Weights of a small GPT-style language model, trained from scratch on English Wikipedia.
Size: 13 layers, width 128, 2 heads of 64 (1 for keys and values), MLP 320 SwiGLU, vocabulary 3271, 3.1M parameters.
Architecture: LayerNorm before each block, rotary positions, untied embeddings.
Training: a variant of Adam for these matrices, 90M tokens, 5504 steps.
Each number is 128 + 32 x the weight over its row's rms, rounded and kept within 0 to 255. Layers, rows and columns count from 0. Numbers have three digits each. The size before them is the row's rms in percent of the matrix's.

# layer 6 attention output, 128x128, rms 0.133, rows 0-50, columns 0-127
079:172115093111130127134114144182172137087058093086089134096073129090126128094187089121175104175187134108156119116145087096015168155101137088096150069092145133147086118104137166069163137085131140073092146161163136138159149147138173128132188151210096130109114147166080117124124143120156151146102139128104113152109090115103139116176107128181180116137076121107117171124116150103115105100132
092:169133093071065149113126074135106159218142166124150174123123178100130110118075146143073140179153097095051088143113155118194099110112079177125069101073133154104068140179111170176163144094134099169127092130132135139100087133130134146121100134064145146139081138081173136170150097151103117136149126115175154066123129135123120149089131175138106156121118100163144068128130128125176148143155
092:032105114089104123133121148149077121139118129149197109169128098180228144134126181110146146085119103149123111091179181146123155136121113070109121121177102108091124114147198104144175178152165165147126137143122090100122170103080124109148146133103128113105128172165079081103149109138107137119115151184087187169104128078095118126141204111142166127125113130120126139081127090054076144141131
097:156156172078118128117155160110157140106136144098094123135137156122162168098133153094137083122115136128159149146197121106083109111054190154156162081150118129143097060087176153176142122123099125098048139156148143156107165127123142090166140141208089172110121168140117096149127150105163102087083100150096088152100061097165137079164115090151191102192122148102102162089152095112104126074112
103:079089084099108176173113119104122137186108141166164144182134089129123143088076166084169073112146037096097083150048102182160145141149110159141154121136127056094167090095139061158079134160129063134093171177167087148146167096128088066141084107165089151116128144142159139135093152105141135099133135155154108136133088121144185117129140108145133114122156174129112149135134147120111164111159
110:132169070046103124138149192172130143141161118095150150170070139126170055104112080146053181100138092116143088163156089137130132150096105143146090121082081188136091140112136060082202185122138106115133121121093131085087156161129165129111185144126116112108113155110064133133130133085194119152134094139089149158093078099126109137164102143125131122099134107111104147106110126156128080101178
090:063110186182121124119141133104157101153101140203100194174184050138184148116143180108199115104151125156086135113073101155131147110162158157116113176187112093052189127138145112138155103149152170111119170157160084116153148121113090167101084090155139133114108142127167135149093138109109131107169168161180099145135123106149206148113100106157114112129135148145159124171077147107109153154118
100:184154213107109189100167155090106136136154117135071160190099132162166116097125159176114087094110180118118203107165141110151104108079122103118104146179121176106047177201096181174092057163107165107162128115110150132162094133127107099111135122108148117168113126139155139081153091157118140141125155134157127143145189128119099119133186165134132095065132115168146105150134143151172136148120
123:120131114144082085113169131180173118169166150105157127105107135152086131147125102083055157129017103152183149147183125105139111142096121129136149127100105146123083100187139137177153119089140069123154147096149151071138131065144118133117172141116146094130140182195103091104163149125059143188127176086115184139113149178114089148144141083111118129139109071127158146154140124115084170165160
087:128142122103169121231097076112093190083163135168129087137170137158114146180161163172140117212119143091057140129116122106110176138092160071102091134129161088061115165119183153133098074077093109111137104130110084111173155121121074132115118104087163092132140130123137145095102107130117161079172174158153149138156193098124159152133166147171129122118101151191159130155130121137113156143130
095:123116159126174109102104108154101139115155136108099105115105124108101153136154119194191064123067165114170174094102114078148086126163096072131149167128169098105124206090137152134044107154115142099162105135108103085162105138141126171080173141150185052143080116140107164109133126152115104154168156129136122198143134144126143132159150149135158054095125081137173152123064153126094126153072
116:106150070080114140123122105093124100166066134097167154128196121078110155128087094073109134155147107130161076143110166100095193133178206146084151099107173122153171104143119074120108136120161067122146132123134198133163127126137168124152194149118133124150151115129089086099166107178091152142088103077105149104109151173087079125114154202092127167102103096107130094131144110116190116141091
096:147119079103158062139103133153142135132101119188062211133080088166163097162130196081114111154103118141092133204144111148095161129107105100152066084165091119092163134110124058107119081158142177139197151063116151088105096100143120107137160110152117126125144093117106113089090181052102179185120164132137175126095137165100109161140148126136116089105131098121099128129120118145150135154132
076:156113154173106108136128116169151133075197122078092161127138128087156114154161111157112110175120194118080175047139153134097138135101136102116080169132143172116090235106150181113109110129108161139146147098120108158218117160062111089089114130163131106115083126100162117094124161160162111096097116163182091166116108089120160045137166161161151102121140152119126116106102140110127136122100
104:168119145129195159090139111162103131151130125137134100085086132125066128128103059146141133110092224126145204124161139042136111129141042109136145158125112131109152133092073127164135146127117120113151134137082153117126118118172183171174184185094130125148145133120067132160206123091114147131096111091085177101096188171113071161125138126080131125104159103086148166114123129143111091124134
118:147114096132126182095093155095217116154090089178097162125159045081162085105197148149124126125206107144155050185056127173087177099179178048021124109086128116110148110169164038109124110118107121118139129156142120129130079135142123126151132131118140117128159123118153177126144139126091132112137152131139118125114170142106128138111160120129147123130113114130151133136150126130098122139118
092:169174125079128071123103169078110142113087122115127131086146166129156129086156100151109130098165106167160056191120054103163100149152091150101111057081153141144079126161150133108124069121138121167180134142109107143155076172134179132164118149079106107139125134113124162147141131178134151103110100098147147107108203118070097082123142189092099154078175111138102070095117127139188099122158
104:157156103086142101187120077160097160112149147124117098077124112169136188133151145083134157167072132114165122162133130097086080126073126130188158096122094150147120037103162170196114151131097174096140092163080096104163130162161134119098141145086156084133136158189097125107123125191114141140178159130096134142159140101132132150168101085126149095115131105169193128163150076084087124092184
089:183113114151145090092091122132131154122180138108083087118048128159055144133140178153068179185101170011059132130167157127154066121067097117214065113099140148149104088138061175192144098077119097099081162147158150165109124118110113130119098138154129157145143146156134117126092126120140139120115135115128097108116122129129156128133091109139134182123125149126130121137140127098156146109144
097:111121125115137056146114134103136093172110105100091158144154102150128135146129132118079100142136120135193082197057111155142154126120100096141138133142147075163127076064147082111110140148121090154206158140095144060151138070123118143111165119091168103136129115139111093129158117131084122159091174110143193113128172180104081129101177129087064137093140058122133157124111150163151180212102
084:165131188158169193084101140205228094080164086147085132135131140064145072095112114102120130141124135116124119098122083150086087090064142146123079181170089150150104083083123117100209157084094148138136148098092121112083159124073129149114151148146106113116108141173114121179110150144129132117152148191094137145111105094146145200127113095146119105155105120094118126186126119111149139127145
090:107115069111084103158093185095137159107117178122175127100133109170128153082175163089129166119138066147146069177181118104110123143162163174125168074073156122091118062106196084113118158144166091164078161140156148128189168176107107146120097141160128123078114137140121080129092153126159133069130114174116094157104040076159155084108142134154150118120150159110126140096117123140111129107108
099:114200078040144133087182186101094128130110146135163127149101174092147118170113155155158095085150130111092096115150159182140161140152175118104127123152181113113171163166126070032161091134159167148132071130108163165106149113116158111163118104043133133150155141071147120175128076091113100153165101103115112081121133142121109129080153124118107155127136135125108150144191173177147098121134
069:171152163132109117092156096135090133153140078106165081134084116104098111151181075146086158161134131105176139120148159102112120157153107107067117151139147163188111063180093119141162125145185087181141115057128156134129137148062125172137098146082152168124166108095150096112110150084177143107093077112094147100156135118155109131084120138055098137079184158136081090060137091145183142127142
092:171138164144125110156130128122115154108139120160071158142149105125110104170148147162152084160093140121109136097079111125170139090114106106153100168130116171139118198170099154163144122148099125091102101116128111110134146121111092096115094048154073141048166151101162165094095122084148091132163148186140102147138107105127169095143079103216120137200060173117091183183148126119052099128101
082:109107137112156108142089191094099122095127121199114136163167109107129157115146190161156081123128093083099108128092082220160164179163168148112108134136134063106130154102166042085117065137158110061125139153139135152117115177153172139125151134104163130149123153164129083115147072182085159126168116076137093128105139144118103171133133173142168084065111068154157108118143132133147100117131
107:164092194191127114148113120106127114121148155124103085093187126168106156053168098154167178194096109073140095152132102105131081095086080169160150121082159145160101093079151219163150166122081081140170099118113135127088088168130190151155109137079101123099140100132109166141134094193075147133152101119120130105114167092105118133143100156121103147107107118123111093116122112080164096101164
081:138156125155079127056145059134170154159100134163124167111138078099120102166177144141183146110142078105152075126047141133166149089129141041080031116128138092075112112118152131116089095128150085147097165106133133117085168100141081130157135128167096133121105085170079084082148175085146116148065117140080177125114135098142130164116161111133149129148137145124137096092086079133115133123130
125:119159135168102111121130099181148135114180125154101124121114141119163121141120157103141127189090134153116164129158145163114071128114136183160108155142060139117138122114138131154165148117116178144092104117124157188088137161132181071165123098123067176118177104075145170167145100120181117129129075115117068114128085102137128060145082184137126166173133185094059125134192153161174071061147
111:100148093076095101116168139096088128141118134086166143154189175169132139139061158108107092109153143152115146124173179140138129119145106156150131116142129095118177096115116125140108111149156120131050097145180159208098152143110138111164073125142084199097153125102173138169117084110176158094144067086126059073160114118152156100109126175132129175148146198138086099109176137176183128100141
131:071134099159120187110124123216135141143123160180175164086119089070156096160125168020190161141149116110089084089102155166093093117148159141178103133155118071097135059088163117085152204120167136167139127084131154134144100076061129165139107114113145132144100132136166123148107127112088136147135141130158147116123151159140126163084182108106086107141136120131123114092135160130144169169117
153:156124131136101111166085161106070067075095063129159137159116098112139135104134070116139107117142087148142120123067140172120157209167089097097109109122120095133124144100171101119089124148159095149144154145130115090100131117130173173130135183096086115084125174162092125167157121138125167138089122113070177115105178098048127122155094114096023151122120124085060159097177116104098120135144
099:147102120096118129157116158120139171086140121148110077107115129117097167143180109120173099063085138152129151127141151070140182128156123069065131174137133179112157168124143086140171172178087171108165078130184117130115092136148127158116132112100176108143148137140156175159132055120096126164194158077155117096154138162124134169092176169128063176127086088170144105195137144161164147156174
095:174131104163168152147124066168151107091150119095086063144060123090105155151107113142153158170177137107145133110109154146138087109118114143197190137098146103164157093105070172120093130106094170109106144156120143097137153130124102125098144107222113082098145134123138164138113135107136066138136156153129108162156058167151147116156117076152164100199087138090119157170117183153072120141061
138:091147120117126162122221197130085130159072193126184148123105153212142172074088142069173166073162101120065111099166157132191096143117159169184147120130105114101124071112170151122121164180150107174163140080135138098120109087115115123105125111102140116128112114109135123110134147149085111132136160127152192104118168135116102155107133127117066171141103086157139082143110109113156168171149
077:100191157078135183147175061145112135101139165178137109162126217109051167119067175125138144192120167120066150124175189148144122120166195145087151137134075158141170115153094160159172116128115180165144145172124101099130130159127128127159148119145100109076124108117092136152145165163119069164135114139118142136121130107089161091075122122114127157158095115090145076144133067121100112132100
116:115145145132114102084106092109129132151136135132108138121176135119097122138094123066091130115122181090117156138142137080131081126087103160155118131217139155168130074099086138190133161109122152059168166137141105108151108131219153148126202158155149081149128121133060138067145184142094155133138158111119168144089156140102117173161122117160159054101085086138177115155097071069105103105143
095:153107116120093116157058067118092113123122085063117096147117109155134193111114080175097110150148232120119150110090151107140129159072047136116133111075192084117123154060142224183142135066115133141088149124140116172079147105148125117176107133108121164131162104112144154128114151048145168081105134141134125121142119117141156115129104114166139135125151179109118145158148127127156143107175
113:137120128131061179103168001084094119194128140168153123174189062120136145124116130091151116137155110139104172177049172092200126077139140142109062140154116155074137122163080138217083121139126112128170110140081089113143140181128134132091128127137141106114124159102122155148134143125165095127172130166140113155109093089138138096102115149150132097102117130121117135162149136180127105113154
101:156116147129165048163101128139135090041159092116100063090103138130104186142132121192150139192080165092124166118218121117133093159056096161197143140092124144140149114096135144144173125074102136116204123127089102091178109159127161183151144143101148116091101134088122140149180129130102117161145118094147147121145184151105123116094137131107123098101131062118148135107104143178115107159126
083:207149144094140145106114184048159111099135106112080122084125144087109102118181095245119121137156155130177051136155116154131121124141122105066110083064183129154108100164152125048136051129125076131137084093101140129089080143159102142103112132184116119134172107140142155099125146135123117124133149134133137142163102124140152126125105076158102125192094122140138111164133120107073097104131
074:192157173075141145088096102176116143194155135126140100132123128122176072092105122068130171177160113045061088115155160064147126053072120134158113111139149155148082075084104150175087170104119161108143152162155139161154100139125109083073083120122125121126098134117147077097110096128128183151110183130177129123147122111121138133117137169128107113063135141159119089105134167123182158138142
099:150165166122122076144101127058165111144133109103050142103219111135133162118204116094092076152091145114155084202104061101135153117113137197126108114146134157124101110086151099173135137118107129089104087136136127122117102127175134141131159117190126105087127114082128172126111153084151054153126127132125100142119086163138156100135088076166160071182108126115145167145119169138060100108106
092:096097131221094093075082141122149079154090111146165186147161103126163104166095131153114109112123136147152159124054144156121151166132129131132178177160109036077193162144093069134124082132132106157098112118131138150122133094086138132159091138083138145114104154095176090139139124142116124116116062051125099095167160164141163129089101119057095119142146117149144115079141154098088144143081
089:080103169182163138020168145136127083097085116109196081182081121183132166141068152134152148126126111182130211069167155183134101155142170146148159122150112109127161104126145161139084098163180139130142155172151122153148151153151163137137165153098141113146149111170074139121177105164122096131120098086090101158115129144142068105118175166081163120095151122106152130099101142144113106103134
090:129072085111128178222182140176138176114133162121181098180084164102053158080127104088104203113088111105127136096162167075103139151123209107126149116153149155178120078126133140058207170129109120162151097162117147121160081160147149161088136165092161131107117114137112147122145089142138098156127112101142115095108121135142083106098138178101121140078152113128129108092126131170150130105143
064:170145154139187098187094081157118163166149067089087104075090163113093070118169100179101108131128060111186114113110072143079114125131074126164168118122146143242105119146032117120084099105139100090102110130127156117114169092130109105105134126178143139173107117150117138088120081142129089139114136150120122138145061155143119102093171108126147174154099145108096158121146166146129143127115
079:126112144112172104188080117153179175077128101126068100112114076132073169093211126137113146192152139144110124126163063154087127106160156097075125055067146169147129108110165111096189177115156146103142169182170058108163161152161099121150118145191103119106142089124099184114101134120149132117121110142144105142091130129120149097137111158124178129123113175096111153146103118124086093131076
108:094140116086157127113126200086074121160108111152164113132142142142150077134069178141091120065160091146141095174145125199115141101202129129160132091166078106143190101152069085085117092149151149130112125116168144142073154169140104163138107097125140162116169104129176130166121124128122072090155121103156074118179117153166163121077080142144116152175076135123143124203120158180136126133082
085:155065141138171151145106100126119129106115147172146124151170122196129166099090122172135100118081142158110204170174104062176144115092122141101066200109124193046117219088110096188122123142087079122138184133069130141119150094153115109109137166162146131157119098134117140154134113103111166140077153130094153088107129144137131154146072063125128110144097123095078139166134125096128139145128
086:075127108122148137178189127109134153132191111108136090202171151161141119070154117114041176100136077111101148148135092142204159115145152125152061101135116217155097101119098100107152122107129111141122134137160159162090118185180161108128141145097141168140188086095128213141155099135123168132142105077146088106131152131137117112102111169118167128110102155128119070144163101130190106109138